{
  "head_dim": 64,
  "d_mlp": 1024,
  "norm_place": "pre",
  "rope_fraction": 0.25,
  "qk_norm": false,
  "parallel_block": true,
  "extras": ["capped logits"],
  "init_std_up": 0.0847,
  "lr": 0.0027,
  "lr_head": 0.00547,
  "decay_shape": "linear",
  "final_lr_fraction": 0.0
}
Each number is 50 + 12 x the weight over its row's rms, rounded and kept within 0 to 99. Layers, rows and columns count from 0. The size before them is the row's rms in percent of the matrix's.

# layer 9 attention query, 192x256, rms 0.0905, rows 99-126, columns 128-255
117:42 46 64 41 34 31 58 65 72 32 68 50 78 56 39 72 56 54 45 37 40 51 53 45 25 41 56 50 38 64 56 68 57 40 18 53 47 33 41 41 42 44 60 56 64 56 41 48 31 62 49 43 64 62 69 43 31 41 58 29 66 42 68 64 59 58 54 47 55 39 68 37 79 50 41 45 45 50 39 33 44 26 53 41 55 46 63 55 40 43 57 29 27 56 35 49 65 48 40 50 47 64 43 46 52 76 57 47 57 45 59 60 41 61 49 20 54 34 64 55 27 57 51 29 48 40 49 48
114:76 47 66 40 55 38 62 36 32 58 42 62 31 68 54 41 86 61 57 55 48 72 53 44 68 45 50 38 42 51 56 46 50 47 54 56 16 56 39 36 49 49 57 52 60 49 41 66 12 36 42 53 77 31 47 55 40 43 43 53 47 66 57 57 38 33 47 78 35 49 49 54 54 36 53 24 31 42 42 34 49 23 54 50 37 60 50 44 55 41 67 65 61 48 47 47 55 52 52 49 45 71 43 61 38 58 53 55 38 68 51 36 44 50 46 58 61 58 41 61 44 44 57 52 54 48 40 25
116:41 56 62 47 63 51 44 62 76 59 57 60 56 52 60 61 27 57 48 53 31 59 20 40 63 39 55 50 31 49 39 55 49 50 52 35 42 47 50 58 74 50 56 67 77 54 38 61 40 57 51 58 62 41 48 52 64 60 55 45 45 23 48 58 25 51 45 45 72 64 50 59 50 36 34 47 62 55 58 43 54 66 38 41 16 32 59 66 58 76 55 51 44 53 60 48 41 35 58 59 36 30 43 59 45 63 52 45 59 50 51 61 60 49 43 56 58 48 38 53 56 46 47 27 50 49 50 36
121:51 43 39 29 56 47 51 40 34 79 42 38 71 57 57 64 39 62 60 44 48 28 48 64 52 60 67 40 60 67 34 49 64 34 48 66 44 51 54 72 47 52 68 45 43 49 35 44 53 36 57 46 28 49 52 76 46 38 48 31 49 70 52 39 57 56 65 31 52 52 50 58 67 53 70 62 41 30 46 40 44 45 63 51 58 63 48 38 52 51 59 39 64 55 36 62 35 69 67 54 49 60 45 34 70 39 36 36 46 59 45 37 40 94 80 32 42 43 41 30 54 41 46 25 55 59 60 39
113:43 45 49 47 67 40 56 43 56 42 40 63 56 52 55 41 29 50 70 26 40 54 65 46 50 63 45 35 46 61 70 51 50 54 51 46 47 54 36 45 35 42 51 51 42 61 53 44 48 47 51 40 70 49 72 27 37 51 47 70 39 59 57 49 40 45 60 63 69 54 71 63 56 58 48 67 21 46 49 45 65 52 44 44 35 54 58 38 38 47 52 61 52 42 57 52 49 36 47 59 54 66 62 27 51 52 50 44 58 53 64 46 38 45 61 59 42 58 23 56 60 26 34 36 41 43 51 60
112:53 57 39 61 63 35 52 23 53 45 44 51 42 67 56 45 50 49 74 47 54 40 52 48 52 49 48 52 68 58 21 26 38 55 46 63 56 31 64 54 49 26 39 70 55 28 46 40 39 50 38 69 73 46 34 58 43 49 58 43 35 41 65 30 74 27 52 64 26 47 35 40 44 38 60 40 48 47 30 57 36 49 37 55 66 39 67 53 55 24 39 46 66 59 60 50 50 53 58 60 53 38 58 52 62 49 28 51 46 54 56 43 61 67 36 61 52 35 57 61 57 42 58 64 24 57 59 53
119:32 50 57 67 59 68 51 36 45 31 45 54 39 39 41 69 42 52 54 43 50 40 42 41 46 65 82 49 57 54 54 53 75 53 72 34 49 48 52 58 63 31 44 49 42 66 28 39 41 57 54 60 47 48 35 39 50 45 58 53 40 53 45 37 73 45 56 46 41 54 38 57 53 27 57 38 38 62 40 38 43 44 59 47 43 29 46 43 35 48 37 53 48 68 72 52 30 56 31 55 53 52 62 76 67 38 44 62 41 48 55 59 44 54 47 51 34 56 37 54 25 56 60 66 81 48 39 58
119:45 54 48 64 65 47 44 37 39 59 54 60 36 50 50 49 64 49 71 64 37 66 53 67 34 30 48 23 48 43 63 61 61 49 35 47 59 56 63 54 62 63 64 49 55 49 38 53 52 42 62 31 59 35 43 34 61 39 40 37 49 55 46 45 40 35 69 39 47 63 47 46 55 33 66 55 65 52 65 57 56 37 67 51 45 46 50 57 54 53 51 45 46 65 42 51 69 59 42 51 52 35 59 38 61 34 49 45 56 56 40 54 52 43 47 57 60 61 46 45 82 47 56 53 53 67 22 49
120:40 52 36 50 61 29 50 62 68 53 72 49 48 46 52 40 36 69 38 59 57 48 51 41 48 38 30 48 44 40 66 53 48 60 29 49 37 47 45 40 42 62 69 50 68 32 45 52 71 54 56 43 41 55 50 49 53 58 45 55 40 46 56 40 55 44 42 55 74 52 71 47 57 48 37 39 56 51 41 77 42 21 62 48 37 72 58 59 47 51 45 29 42 65 62 27 43 38 56 54 38 49 43 62 58 58 46 60 55 39 40 46 19 71 47 25 43 45 49 55 40 57 34 47 69 47 57 74
114:40 30 53 73 51 56 52 72 32 56 63 51 53 52 27 54 57 50 53 44 56 46 62 43 70 34 33 60 49 59 52 37 52 69 33 51 64 47 44 39 42 60 44 60 41 43 49 69 55 36 45 43 44 57 59 33 52 60 43 30 60 57 44 61 65 39 66 53 38 51 43 37 45 38 35 50 31 57 52 61 35 37 51 57 57 44 48 50 79 65 52 59 46 26 67 76 70 39 28 57 54 30 41 79 81 39 46 34 44 66 53 55 63 47 70 53 43 65 40 52 40 42 60 44 46 37 41 46
114:37 47 40 38 73 49 55 51 25 62 17 62 46 62 69 66 57 33 50 46 56 60 42 42 54 51 42 36 72 60 73 52 63 55 64 50 56 61 58 64 47 54 55 52 57 39 65 71 41 51 67 58 42 55 40 31 26 45 41 52 54 53 49 55 66 68 53 49 45 38 68 65 83 42 64 47 60 55 44 60 59 52 52 49 46 52 42 38 44 70 57 62 52 53 56 36 33 39 32 53 57 47 49 52 55 53 76 50 49 51 63 72 39 49 30 40 45 45 28 38 41 39 39 54 22 60 60 39
109:41 56 61 33 62 59 40 59 66 63 46 60 57 54 40 60 46 38 51 57 27 55 45 64 32 50 54 45 47 47 46 62 49 42 41 49 51 39 63 71 54 30 34 76 53 22 46 50 54 41 47 54 34 52 30 47 41 59 60 62 51 37 39 65 39 36 39 62 43 46 55 66 53 35 51 59 58 60 39 46 55 46 71 49 46 44 81 52 58 53 34 54 69 42 66 60 53 35 51 63 36 36 53 45 31 57 43 41 51 57 56 48 54 53 42 76 54 55 30 77 60 58 48 47 46 45 47 49
117:56 36 56 62 17 58 45 57 65 45 41 41 44 64 39 44 50 49 34 59 46 46 51 67 40 61 63 82 47 47 65 68 47 55 53 27 61 38 42 47 44 59 64 29 30 63 53 53 38 63 60 54 68 87 34 62 46 67 52 55 49 39 19 42 53 49 68 59 53 58 54 49 44 49 55 58 75 52 60 46 42 49 39 43 30 51 43 62 58 53 36 47 45 27 41 33 38 57 69 63 44 48 43 17 79 37 47 36 42 55 54 41 45 61 37 38 46 65 61 50 52 45 57 44 25 51 56 48
107:61 63 41 58 48 28 62 58 44 42 49 65 40 20 49 48 36 57 49 41 59 70 59 32 57 74 59 29 42 27 28 67 43 46 53 50 54 51 64 58 61 41 74 65 46 35 48 47 47 58 50 70 50 50 39 55 57 51 62 34 38 25 54 61 53 52 30 53 63 35 69 76 45 51 49 45 66 45 49 53 50 55 31 51 49 40 46 65 58 62 47 57 57 43 58 37 47 37 43 69 61 56 43 58 64 48 35 57 69 52 68 59 53 56 78 34 64 52 56 50 63 64 42 55 48 46 47 58
114:28 53 57 43 28 27 53 60 45 45 80 50 41 82 51 37 36 46 43 51 48 20 56 71 56 48 69 43 46 48 43 36 52 66 32 51 57 53 58 55 61 77 48 28 52 49 39 26 46 61 63 72 65 07 46 49 33 51 35 69 50 55 52 76 58 49 46 55 48 50 48 44 39 59 58 47 33 55 39 77 53 52 25 51 43 64 53 38 59 56 50 56 26 57 53 49 67 50 44 39 62 75 61 52 51 33 59 60 65 61 53 56 36 45 37 22 39 55 64 70 37 44 40 55 41 26 76 38
116:52 30 42 45 39 57 28 49 61 66 51 56 59 38 59 42 75 49 40 70 47 75 56 42 49 49 43 44 64 60 50 61 51 47 55 67 42 66 59 33 78 53 34 31 52 53 46 53 33 39 61 69 42 66 48 45 52 40 51 48 64 59 42 68 48 52 45 37 57 40 69 32 40 51 59 40 52 46 45 83 61 37 40 49 61 37 46 59 60 23 65 25 44 56 43 35 33 34 61 42 58 37 45 54 64 54 31 44 54 60 54 82 41 76 48 39 46 51 38 37 51 57 39 52 38 63 62 66
106:49 45 56 55 55 26 38 66 60 42 61 45 40 72 45 41 64 63 87 53 51 50 68 36 48 38 46 42 58 55 40 17 48 53 54 50 43 62 57 45 30 36 38 68 39 47 35 56 62 57 60 53 60 58 58 25 66 53 42 49 61 48 40 48 56 58 49 54 43 63 47 48 40 48 42 55 72 54 52 71 59 52 55 53 31 23 59 41 36 63 29 42 52 68 32 55 33 53 48 50 40 49 47 53 46 71 11 45 42 49 52 53 41 53 46 48 42 48 73 45 52 61 34 62 51 51 57 28
112:72 60 74 70 61 62 50 66 50 61 57 43 63 63 33 36 45 38 53 63 64 53 42 43 48 52 29 42 38 46 42 40 71 52 47 47 36 63 55 72 39 36 49 60 60 64 33 65 32 47 47 45 58 53 41 59 40 56 65 30 57 50 75 56 53 51 29 51 33 21 54 32 46 49 41 21 60 59 33 56 64 63 34 56 70 63 13 50 49 48 32 58 42 50 53 77 61 41 66 54 40 62 31 49 43 50 44 41 37 47 71 62 31 39 42 73 80 61 52 66 70 48 22 60 49 42 69 35
118:59 39 41 82 23 44 57 45 59 37 31 52 44 57 45 60 59 38 53 67 42 73 63 29 57 61 48 29 64 42 66 51 39 50 46 47 53 43 60 53 48 30 43 37 43 52 37 65 32 41 44 59 56 66 56 49 61 53 47 37 34 43 64 49 33 63 59 42 49 48 40 41 56 10 68 36 39 52 58 56 51 41 40 63 44 47 64 50 38 54 48 31 43 26 35 41 60 41 55 63 30 78 58 23 40 41 50 62 60 48 42 47 39 36 56 41 44 50 32 56 35 51 64 43 53 67 67 39
110:70 56 55 80 71 50 31 19 62 64 22 25 62 42 47 39 44 46 41 27 54 71 64 54 44 72 34 72 51 33 55 54 42 29 56 53 51 49 53 64 60 38 53 62 58 63 32 34 38 37 41 56 55 50 59 33 60 53 33 30 58 52 39 45 69 50 42 29 23 37 38 72 41 63 39 53 51 55 49 62 53 43 49 66 54 52 53 70 62 33 80 54 70 48 49 38 45 50 66 58 45 71 62 50 60 34 58 67 55 66 48 66 69 43 32 41 50 60 36 36 58 74 41 41 42 50 55 55
114:59 48 62 49 54 44 40 45 53 58 47 63 11 37 48 63 58 66 14 44 68 38 61 45 52 43 46 50 34 60 50 30 46 40 57 51 49 59 30 57 23 48 43 59 51 52 38 46 46 73 26 66 52 49 53 70 48 59 51 45 66 58 70 30 35 55 59 55 33 34 56 66 68 38 60 58 60 44 84 37 60 50 42 57 67 51 42 40 72 56 67 51 43 54 51 45 58 73 57 36 47 47 45 63 37 46 46 54 11 45 46 61 38 63 48 32 68 65 44 51 49 49 56 68 56 82 55 54
114:53 72 64 68 34 62 57 48 41 59 55 52 36 42 47 43 61 57 41 39 35 40 36 44 49 39 46 31 64 37 61 36 22 48 44 49 44 75 48 59 66 47 28 37 36 53 27 61 47 54 57 41 51 74 55 50 48 41 47 40 48 53 59 57 62 50 21 47 38 40 63 42 60 55 56 50 72 51 53 45 43 42 63 44 54 63 50 50 41 55 43 42 62 44 61 23 42 52 53 82 48 50 52 91 48 48 53 61 51 76 60 47 57 49 23 49 46 44 47 59 71 58 58 60 56 27 50 21
120:57 64 52 46 58 37 63 61 55 41 64 63 37 31 23 44 43 47 68 44 52 38 43 53 52 51 28 61 33 49 45 16 37 46 62 46 49 66 63 47 80 40 72 47 51 69 54 25 72 53 74 44 62 46 44 38 36 59 39 54 57 35 47 47 52 41 48 52 38 41 47 46 64 31 40 62 32 50 60 53 72 35 36 49 61 76 67 48 43 53 74 43 58 38 68 39 47 48 38 64 60 60 57 45 49 60 61 55 64 54 49 40 45 56 33 50 77 58 47 59 60 43 48 33 50 37 37 58
117:40 40 52 45 49 55 42 66 56 60 45 67 44 62 38 60 43 53 46 59 38 42 68 49 55 50 51 45 69 36 25 48 32 57 48 27 40 45 35 59 56 37 35 39 65 61 36 51 47 55 44 40 41 44 35 32 81 58 48 51 66 38 51 46 35 72 53 42 37 56 58 53 57 51 59 55 55 50 44 38 46 37 51 50 52 47 39 34 54 68 57 71 65 73 62 42 47 25 18 63 44 43 45 38 56 65 30 61 39 59 45 61 73 47 60 42 59 29 53 71 60 56 45 42 50 54 64 53
118:38 39 47 60 57 44 40 64 55 48 51 69 41 43 71 36 42 72 44 50 48 83 59 63 54 48 56 55 52 40 51 09 61 49 38 30 60 44 61 66 79 55 45 45 39 57 51 44 50 58 48 57 48 56 56 42 47 65 46 43 75 51 52 34 46 42 41 48 41 50 12 60 76 37 53 56 56 49 43 56 55 67 60 52 47 34 60 37 41 29 60 71 53 47 18 30 41 51 54 42 48 61 32 42 42 53 44 64 67 48 52 48 69 50 40 55 44 35 53 52 48 45 59 60 44 64 50 63
112:34 70 41 52 60 50 38 49 45 17 35 56 61 48 36 54 49 45 38 75 51 56 55 29 62 49 49 53 34 64 56 58 50 52 40 45 43 62 69 52 54 40 44 42 53 60 63 74 57 56 50 59 37 42 31 55 52 44 48 62 19 61 47 42 55 57 60 44 50 61 41 55 74 61 53 37 36 11 52 40 44 41 66 43 36 66 54 58 54 59 48 37 41 56 61 47 54 46 69 69 55 41 45 58 28 47 46 52 41 46 55 70 59 31 37 30 55 59 63 79 46 42 51 54 57 54 53 47
117:63 41 56 50 46 68 36 61 36 46 35 42 53 42 28 59 57 48 53 54 51 47 33 53 47 44 70 53 48 55 53 40 79 57 71 27 56 48 53 51 27 65 44 44 58 58 26 66 37 37 49 66 59 45 42 50 70 48 47 42 55 36 69 49 47 42 41 33 66 51 49 74 31 70 57 46 41 66 71 60 42 36 66 56 49 49 58 47 41 32 55 56 65 55 51 65 43 65 53 43 44 38 44 46 44 63 71 60 64 54 50 53 44 57 73 47 48 45 68 50 54 17 60 59 43 39 64 26
116:42 46 56 41 60 45 41 58 29 31 37 51 47 16 64 71 68 42 57 64 45 45 70 57 50 37 27 56 56 44 80 53 52 54 54 54 43 39 16 70 53 52 34 46 35 71 43 45 60 54 63 63 58 62 31 47 65 65 53 56 07 44 38 64 47 75 56 52 68 36 45 35 42 55 49 43 53 88 58 57 29 61 44 46 71 50 37 55 36 49 58 42 37 79 34 79 61 23 46 46 53 48 35 42 51 58 25 44 46 51 46 48 32 46 63 62 58 57 38 62 57 54 74 55 41 37 40 63
# layer 9 attention key, 192x256, rms 0.0917, rows 99-125, columns 128-255
115:37 50 41 41 43 51 45 45 50 39 60 62 50 47 41 34 44 82 33 41 41 46 35 80 37 45 35 36 39 52 66 49 51 45 39 40 61 57 45 49 41 40 49 51 49 79 74 59 45 47 39 40 59 26 58 50 38 50 60 35 65 44 56 62 46 55 56 39 71 51 59 54 41 31 48 31 39 69 39 42 42 56 55 51 44 51 33 62 50 46 45 50 62 61 43 49 46 54 30 55 62 76 34 71 36 65 56 58 54 54 49 64 40 57 42 31 57 39 69 54 31 76 46 36 64 40 75 48
112:64 49 35 35 68 47 54 49 62 55 37 55 45 13 43 56 55 32 61 59 71 55 63 42 51 40 41 56 19 40 59 43 67 61 59 60 43 54 33 48 51 73 52 37 42 33 67 54 52 59 35 50 73 52 50 28 55 45 45 60 52 46 56 55 24 37 43 46 41 31 64 44 58 73 33 38 40 58 57 54 40 52 61 47 51 62 63 46 57 36 66 46 56 26 44 62 67 29 49 53 51 72 55 39 42 39 52 64 44 60 47 52 64 44 43 55 39 31 37 57 49 50 55 45 34 29 40 47
114:36 59 44 43 45 43 53 57 47 58 50 70 54 54 62 54 47 60 48 61 64 47 23 66 52 64 44 54 41 35 44 41 57 44 40 51 59 36 52 59 60 28 47 60 65 62 48 53 34 48 67 79 43 55 29 40 38 38 46 89 55 45 30 37 65 46 46 62 52 63 51 52 60 38 48 67 27 42 53 62 39 77 51 41 34 50 60 55 43 69 53 45 35 58 61 52 64 65 67 44 33 41 48 39 65 58 54 34 47 68 41 69 41 44 51 35 49 51 42 50 50 44 26 46 57 56 45 39
114:57 71 48 24 61 23 58 46 43 48 34 36 55 46 49 56 53 40 67 33 23 50 71 53 56 63 59 37 64 53 60 53 49 45 32 54 36 39 46 49 49 57 58 54 49 56 41 40 48 40 62 36 38 47 58 29 43 41 59 51 40 58 37 49 51 50 75 60 57 55 39 62 52 56 63 42 52 40 51 44 75 38 63 38 63 65 84 29 32 73 54 55 68 58 53 57 57 45 44 51 38 41 58 44 70 51 42 33 47 54 23 54 40 82 54 50 59 45 49 57 45 53 57 38 58 49 57 22
117:70 49 49 68 72 39 28 36 47 35 27 62 37 53 68 39 76 55 53 23 54 49 72 28 67 56 18 36 66 58 60 38 37 48 36 42 47 56 35 50 45 47 39 47 54 46 52 48 43 55 68 71 47 34 52 45 49 31 43 59 46 46 51 42 43 48 20 64 53 39 43 64 41 30 68 53 27 48 63 49 71 58 36 46 44 53 49 69 47 48 62 49 66 42 40 52 41 52 46 46 55 64 39 68 56 58 45 67 39 50 65 52 43 49 58 71 53 63 13 36 48 45 36 44 26 60 48 61
115:62 64 42 51 43 66 37 48 46 35 51 46 57 46 49 60 52 58 51 68 49 40 51 50 37 64 67 46 38 41 44 46 37 47 65 61 58 34 44 56 49 39 61 46 65 35 53 20 35 51 37 53 67 53 52 47 43 31 54 34 45 60 65 34 60 44 63 61 52 34 46 52 54 51 57 59 65 54 56 50 22 48 43 55 53 45 63 37 50 22 40 56 72 37 35 65 57 52 49 47 64 58 44 46 48 46 56 50 45 70 46 44 62 64 36 46 66 36 47 58 48 35 50 59 46 81 39 62
117:30 50 52 67 59 56 61 63 46 42 63 51 54 70 54 36 54 50 43 56 56 39 46 57 47 40 62 49 60 35 55 48 60 58 51 48 46 61 36 68 62 21 55 43 59 71 32 26 47 42 39 59 69 30 46 44 46 65 38 54 37 58 43 54 69 25 60 45 27 33 33 43 47 34 60 54 40 67 52 45 64 32 65 58 56 51 39 56 31 38 31 65 45 66 46 52 46 63 53 79 46 59 54 80 74 28 50 51 39 48 66 52 43 60 60 64 56 53 24 47 38 46 68 59 58 67 45 47
113:57 69 69 57 41 67 30 38 35 48 17 55 53 39 54 68 55 44 53 41 47 62 26 43 67 61 73 56 47 56 55 43 69 73 36 46 46 37 62 58 65 47 55 46 59 64 35 80 66 46 46 46 49 34 43 60 71 51 58 49 68 33 61 46 43 73 60 38 43 59 57 65 47 33 66 28 38 56 50 57 49 40 51 51 40 36 27 46 72 46 47 53 49 62 26 53 47 57 55 48 37 55 61 56 47 37 38 51 58 76 64 42 33 52 45 44 68 44 23 47 71 48 47 39 60 38 57 35
110:40 65 50 83 60 58 64 37 56 73 55 32 58 47 48 40 59 58 47 51 77 47 37 47 60 77 32 42 39 35 73 46 46 35 29 51 39 75 40 56 69 34 39 52 47 53 46 32 51 66 70 40 59 58 67 52 39 62 42 59 27 50 48 44 53 57 58 56 52 61 23 58 51 66 46 28 47 33 41 63 51 34 38 39 27 49 18 38 43 51 55 47 34 61 64 53 58 54 53 61 31 67 38 51 41 61 41 65 48 44 53 51 40 47 45 31 25 22 60 34 54 60 41 40 63 48 63 69
112:48 50 67 61 55 68 44 37 49 42 66 69 48 27 32 61 43 46 52 36 44 51 36 27 79 65 38 55 54 45 47 50 39 48 40 46 46 83 57 51 51 63 57 27 42 46 46 48 64 36 42 40 52 55 55 45 32 56 47 27 74 58 48 52 57 45 53 54 55 54 39 50 41 45 65 46 39 65 51 46 63 62 59 48 57 58 46 57 74 69 20 49 50 73 49 62 59 48 39 55 66 42 62 60 52 45 69 31 49 68 57 65 67 20 47 54 29 59 29 27 46 49 62 29 64 55 44 33
117:48 53 56 48 49 69 33 46 50 53 27 58 52 54 50 65 48 34 76 57 52 53 72 47 59 37 39 40 67 54 52 49 50 58 44 64 53 62 49 66 54 64 47 43 51 68 76 72 42 43 48 60 46 52 52 47 38 91 53 55 59 49 43 64 63 57 63 52 67 37 58 43 70 37 51 42 61 57 41 44 68 44 49 53 40 53 45 40 39 70 62 63 35 23 47 47 67 47 33 12 55 45 45 41 66 49 47 58 55 59 46 42 54 62 51 40 42 56 43 39 48 43 51 50 42 65 51 47
111:30 56 66 66 62 67 27 59 51 77 54 47 64 59 36 46 58 31 43 51 51 39 26 57 35 67 64 54 74 55 23 60 61 51 43 59 54 48 43 48 43 58 31 62 59 42 49 64 47 64 49 41 51 51 29 42 62 39 53 60 50 62 55 53 49 48 37 62 49 37 58 49 49 50 32 67 66 46 57 46 40 52 56 61 29 35 50 65 33 66 58 57 50 53 52 34 29 57 34 56 52 52 56 31 58 46 27 46 53 57 44 44 38 57 64 59 39 41 47 56 50 49 58 69 49 30 27 41
115:66 55 52 49 58 50 47 44 41 46 28 65 39 53 42 46 60 66 27 82 42 50 53 55 59 68 63 51 56 35 53 64 36 36 47 34 50 25 43 44 53 50 48 36 49 41 47 35 40 43 63 26 57 55 51 69 58 50 67 72 39 38 23 48 60 45 52 73 47 72 64 63 51 14 57 48 48 43 50 37 45 60 60 35 38 60 48 57 44 54 50 35 37 47 60 30 57 47 57 42 48 68 39 51 59 48 28 54 48 42 70 54 49 49 57 63 55 59 47 44 38 64 49 61 25 47 49 30
109:57 42 38 56 41 23 49 50 53 54 62 61 41 41 82 38 60 59 37 44 70 41 58 11 43 71 62 36 76 30 37 47 46 73 50 55 58 51 50 41 46 47 40 59 45 32 51 57 64 42 46 42 35 60 45 45 30 40 56 42 32 35 65 41 57 39 32 58 53 21 47 57 65 31 50 53 74 46 37 56 29 55 64 53 67 55 44 70 52 50 58 47 54 48 84 62 56 50 51 69 68 59 45 42 54 44 36 60 52 65 73 31 43 39 59 39 68 54 75 60 48 52 35 41 69 68 47 32
111:57 40 60 52 38 45 49 59 77 46 45 49 52 33 65 66 50 52 39 20 65 42 55 41 59 46 66 54 58 60 34 70 38 50 51 52 48 64 65 63 55 50 71 50 62 44 31 41 32 53 56 53 54 55 54 49 57 41 44 59 77 70 42 60 47 53 41 46 49 57 53 42 36 50 44 38 41 61 50 54 43 61 46 61 48 65 24 39 41 67 50 62 45 39 59 38 62 60 52 34 58 50 31 61 43 54 48 61 42 62 41 57 37 60 55 61 39 53 51 60 76 45 42 75 15 30 48 50
110:53 08 56 43 76 30 63 55 49 54 60 57 56 49 49 63 57 55 52 53 37 44 57 66 50 49 55 49 52 49 33 52 37 49 58 70 52 79 41 41 72 62 52 47 31 51 36 63 36 56 45 73 50 45 43 23 45 65 48 53 56 45 62 55 54 61 39 24 54 63 59 67 66 27 56 54 58 44 66 49 40 59 33 55 63 38 50 69 79 46 52 60 36 48 28 33 43 38 52 47 52 52 48 55 67 51 34 64 38 45 49 59 59 50 57 30 35 47 52 46 61 74 30 65 38 82 53 63
109:41 58 47 47 36 50 30 50 51 35 62 50 56 69 31 26 61 28 69 48 70 58 49 60 28 48 36 60 60 42 62 32 49 39 57 30 42 60 48 69 59 55 51 46 28 50 46 46 47 75 56 49 69 51 55 39 65 66 48 50 52 76 59 42 76 39 32 60 16 44 46 43 56 49 50 59 57 60 75 50 39 57 46 55 39 38 44 51 51 61 38 37 43 65 44 45 50 40 61 61 29 41 43 39 36 44 46 35 45 66 28 40 65 58 55 54 64 53 55 40 49 44 29 36 46 64 55 24
110:63 41 70 43 53 56 29 53 41 38 33 36 47 64 45 45 60 49 55 63 50 41 50 58 66 33 17 39 34 53 44 39 65 40 46 50 43 56 35 78 41 49 62 26 48 53 34 55 32 34 59 35 32 60 45 54 56 50 44 47 57 34 74 62 60 42 33 48 70 59 59 55 45 51 50 43 52 36 43 56 33 72 50 43 79 73 30 63 59 61 37 63 71 43 43 50 48 43 41 47 40 43 39 59 52 55 49 25 44 65 44 54 56 72 36 49 62 67 66 45 49 22 66 43 60 35 69 67
110:55 59 54 77 46 42 86 53 51 35 56 31 40 42 33 42 36 46 45 59 48 69 41 52 53 49 58 57 59 58 72 52 48 60 52 50 38 31 60 77 46 42 40 35 28 71 50 41 67 39 26 62 47 80 63 39 44 43 46 65 43 53 73 70 43 52 45 55 19 75 59 72 68 27 53 58 48 36 66 60 54 57 36 71 36 42 53 38 41 54 59 57 50 24 48 58 59 54 56 59 53 40 59 57 44 65 57 52 33 61 57 44 57 33 33 46 33 59 35 38 31 66 64 56 49 49 40 44
114:67 33 55 62 58 52 53 47 40 26 39 54 58 25 38 62 51 53 55 48 48 61 40 46 57 59 18 48 49 46 43 35 31 48 64 69 54 28 30 59 53 37 56 63 62 50 26 50 63 59 31 60 42 52 41 46 37 54 47 48 37 52 45 39 60 65 42 48 71 66 51 67 47 51 38 61 72 66 59 59 53 33 68 51 57 56 71 43 46 36 70 50 36 76 61 45 30 54 57 47 39 64 71 43 46 41 54 63 44 46 52 41 59 42 37 58 60 46 53 55 35 58 27 26 45 51 43 40
111:56 53 60 58 37 40 53 50 54 58 54 66 36 25 43 63 40 45 50 51 66 40 65 39 50 49 55 41 39 61 46 62 34 37 42 48 54 47 51 67 38 37 43 58 44 63 31 56 80 48 57 56 63 36 63 33 37 63 64 44 52 24 44 53 40 36 54 31 54 44 52 29 74 58 45 63 47 59 77 35 61 62 50 47 51 64 40 48 63 56 51 65 51 40 71 66 42 59 48 50 59 49 44 39 38 45 53 37 62 16 40 58 38 31 51 24 37 53 48 47 46 56 74 24 31 73 67 48
112:32 53 54 57 51 54 59 62 51 42 41 54 59 36 33 46 51 57 54 54 61 49 55 43 72 57 44 38 30 32 28 44 36 57 63 59 53 44 49 51 60 61 64 56 59 48 49 58 31 52 34 46 42 37 63 52 37 55 47 43 39 62 35 65 59 47 35 57 49 29 44 58 60 58 52 62 53 56 72 56 44 53 36 44 47 65 46 35 23 58 49 71 27 37 71 40 42 42 48 58 34 47 32 65 54 59 65 49 58 63 49 40 56 66 45 54 62 50 44 60 45 50 61 53 60 34 28 27
117:51 54 59 49 61 40 63 58 53 68 50 70 49 40 42 62 45 57 59 50 58 43 20 43 51 43 37 68 44 57 50 21 40 46 50 50 53 31 48 61 73 50 47 67 44 43 53 24 75 51 45 34 64 58 27 41 49 64 53 44 50 49 58 56 50 67 43 56 56 32 61 46 52 48 55 36 33 58 62 58 64 36 47 52 40 77 53 63 34 32 57 27 53 54 51 49 45 45 55 60 77 50 50 54 51 64 33 52 35 64 48 42 45 61 56 49 83 60 41 48 54 27 65 54 44 34 33 62
111:33 54 44 58 63 60 21 48 58 70 72 49 36 70 52 68 55 56 38 44 61 48 73 75 43 58 51 31 59 50 43 47 26 37 60 51 46 31 44 45 44 39 43 64 61 52 54 60 37 67 34 49 53 51 61 43 48 62 37 38 57 56 74 30 47 77 57 35 27 59 54 63 53 53 48 51 46 67 47 39 67 57 45 57 49 51 52 39 50 70 52 39 65 70 56 48 40 43 44 60 49 55 49 44 51 76 56 42 36 45 26 54 60 38 59 45 63 58 51 43 34 50 59 43 29 45 51 60
110:37 37 39 54 74 47 50 52 50 38 51 61 37 37 58 50 41 38 34 38 38 53 34 53 52 53 66 54 45 69 32 61 63 24 38 37 45 29 48 59 65 65 47 52 42 57 59 46 37 36 54 54 39 60 62 38 48 63 50 42 69 40 69 50 42 34 51 26 58 65 47 54 51 29 43 54 57 43 76 59 29 54 63 45 55 54 60 30 73 32 51 59 57 56 59 43 31 43 56 81 50 33 56 38 45 19 44 58 49 65 44 55 48 37 47 40 61 46 79 57 53 50 61 73 34 58 50 71
107:24 41 49 37 51 66 67 44 59 25 37 48 55 50 57 46 38 46 44 76 35 45 56 66 41 69 60 38 35 50 53 41 55 64 42 55 49 56 67 44 46 40 45 59 57 60 69 54 61 60 61 37 28 37 48 29 65 48 44 52 61 69 37 50 61 41 74 53 43 33 53 30 64 51 44 38 48 39 25 61 50 67 45 44 52 51 42 55 42 66 60 62 31 59 30 53 32 58 29 63 70 41 48 59 47 26 58 42 53 35 56 45 35 19 50 59 59 54 53 49 38 55 56 27 49 42 54 47
115:64 66 52 35 49 53 61 69 47 33 58 39 59 65 43 66 67 42 46 44 37 41 37 51 14 35 52 52 44 60 50 56 62 54 55 47 59 59 52 46 44 29 43 47 40 64 07 58 47 37 58 65 46 42 42 59 49 63 56 28 51 43 57 45 52 23 36 53 62 65 51 51 51 48 51 47 46 47 48 45 53 49 49 57 39 60 48 52 48 40 69 63 41 57 44 65 49 47 42 40 37 46 38 37 48 44 68 67 53 65 58 37 53 49 58 34 46 43 54 43 39 26 58 62 39 47 48 38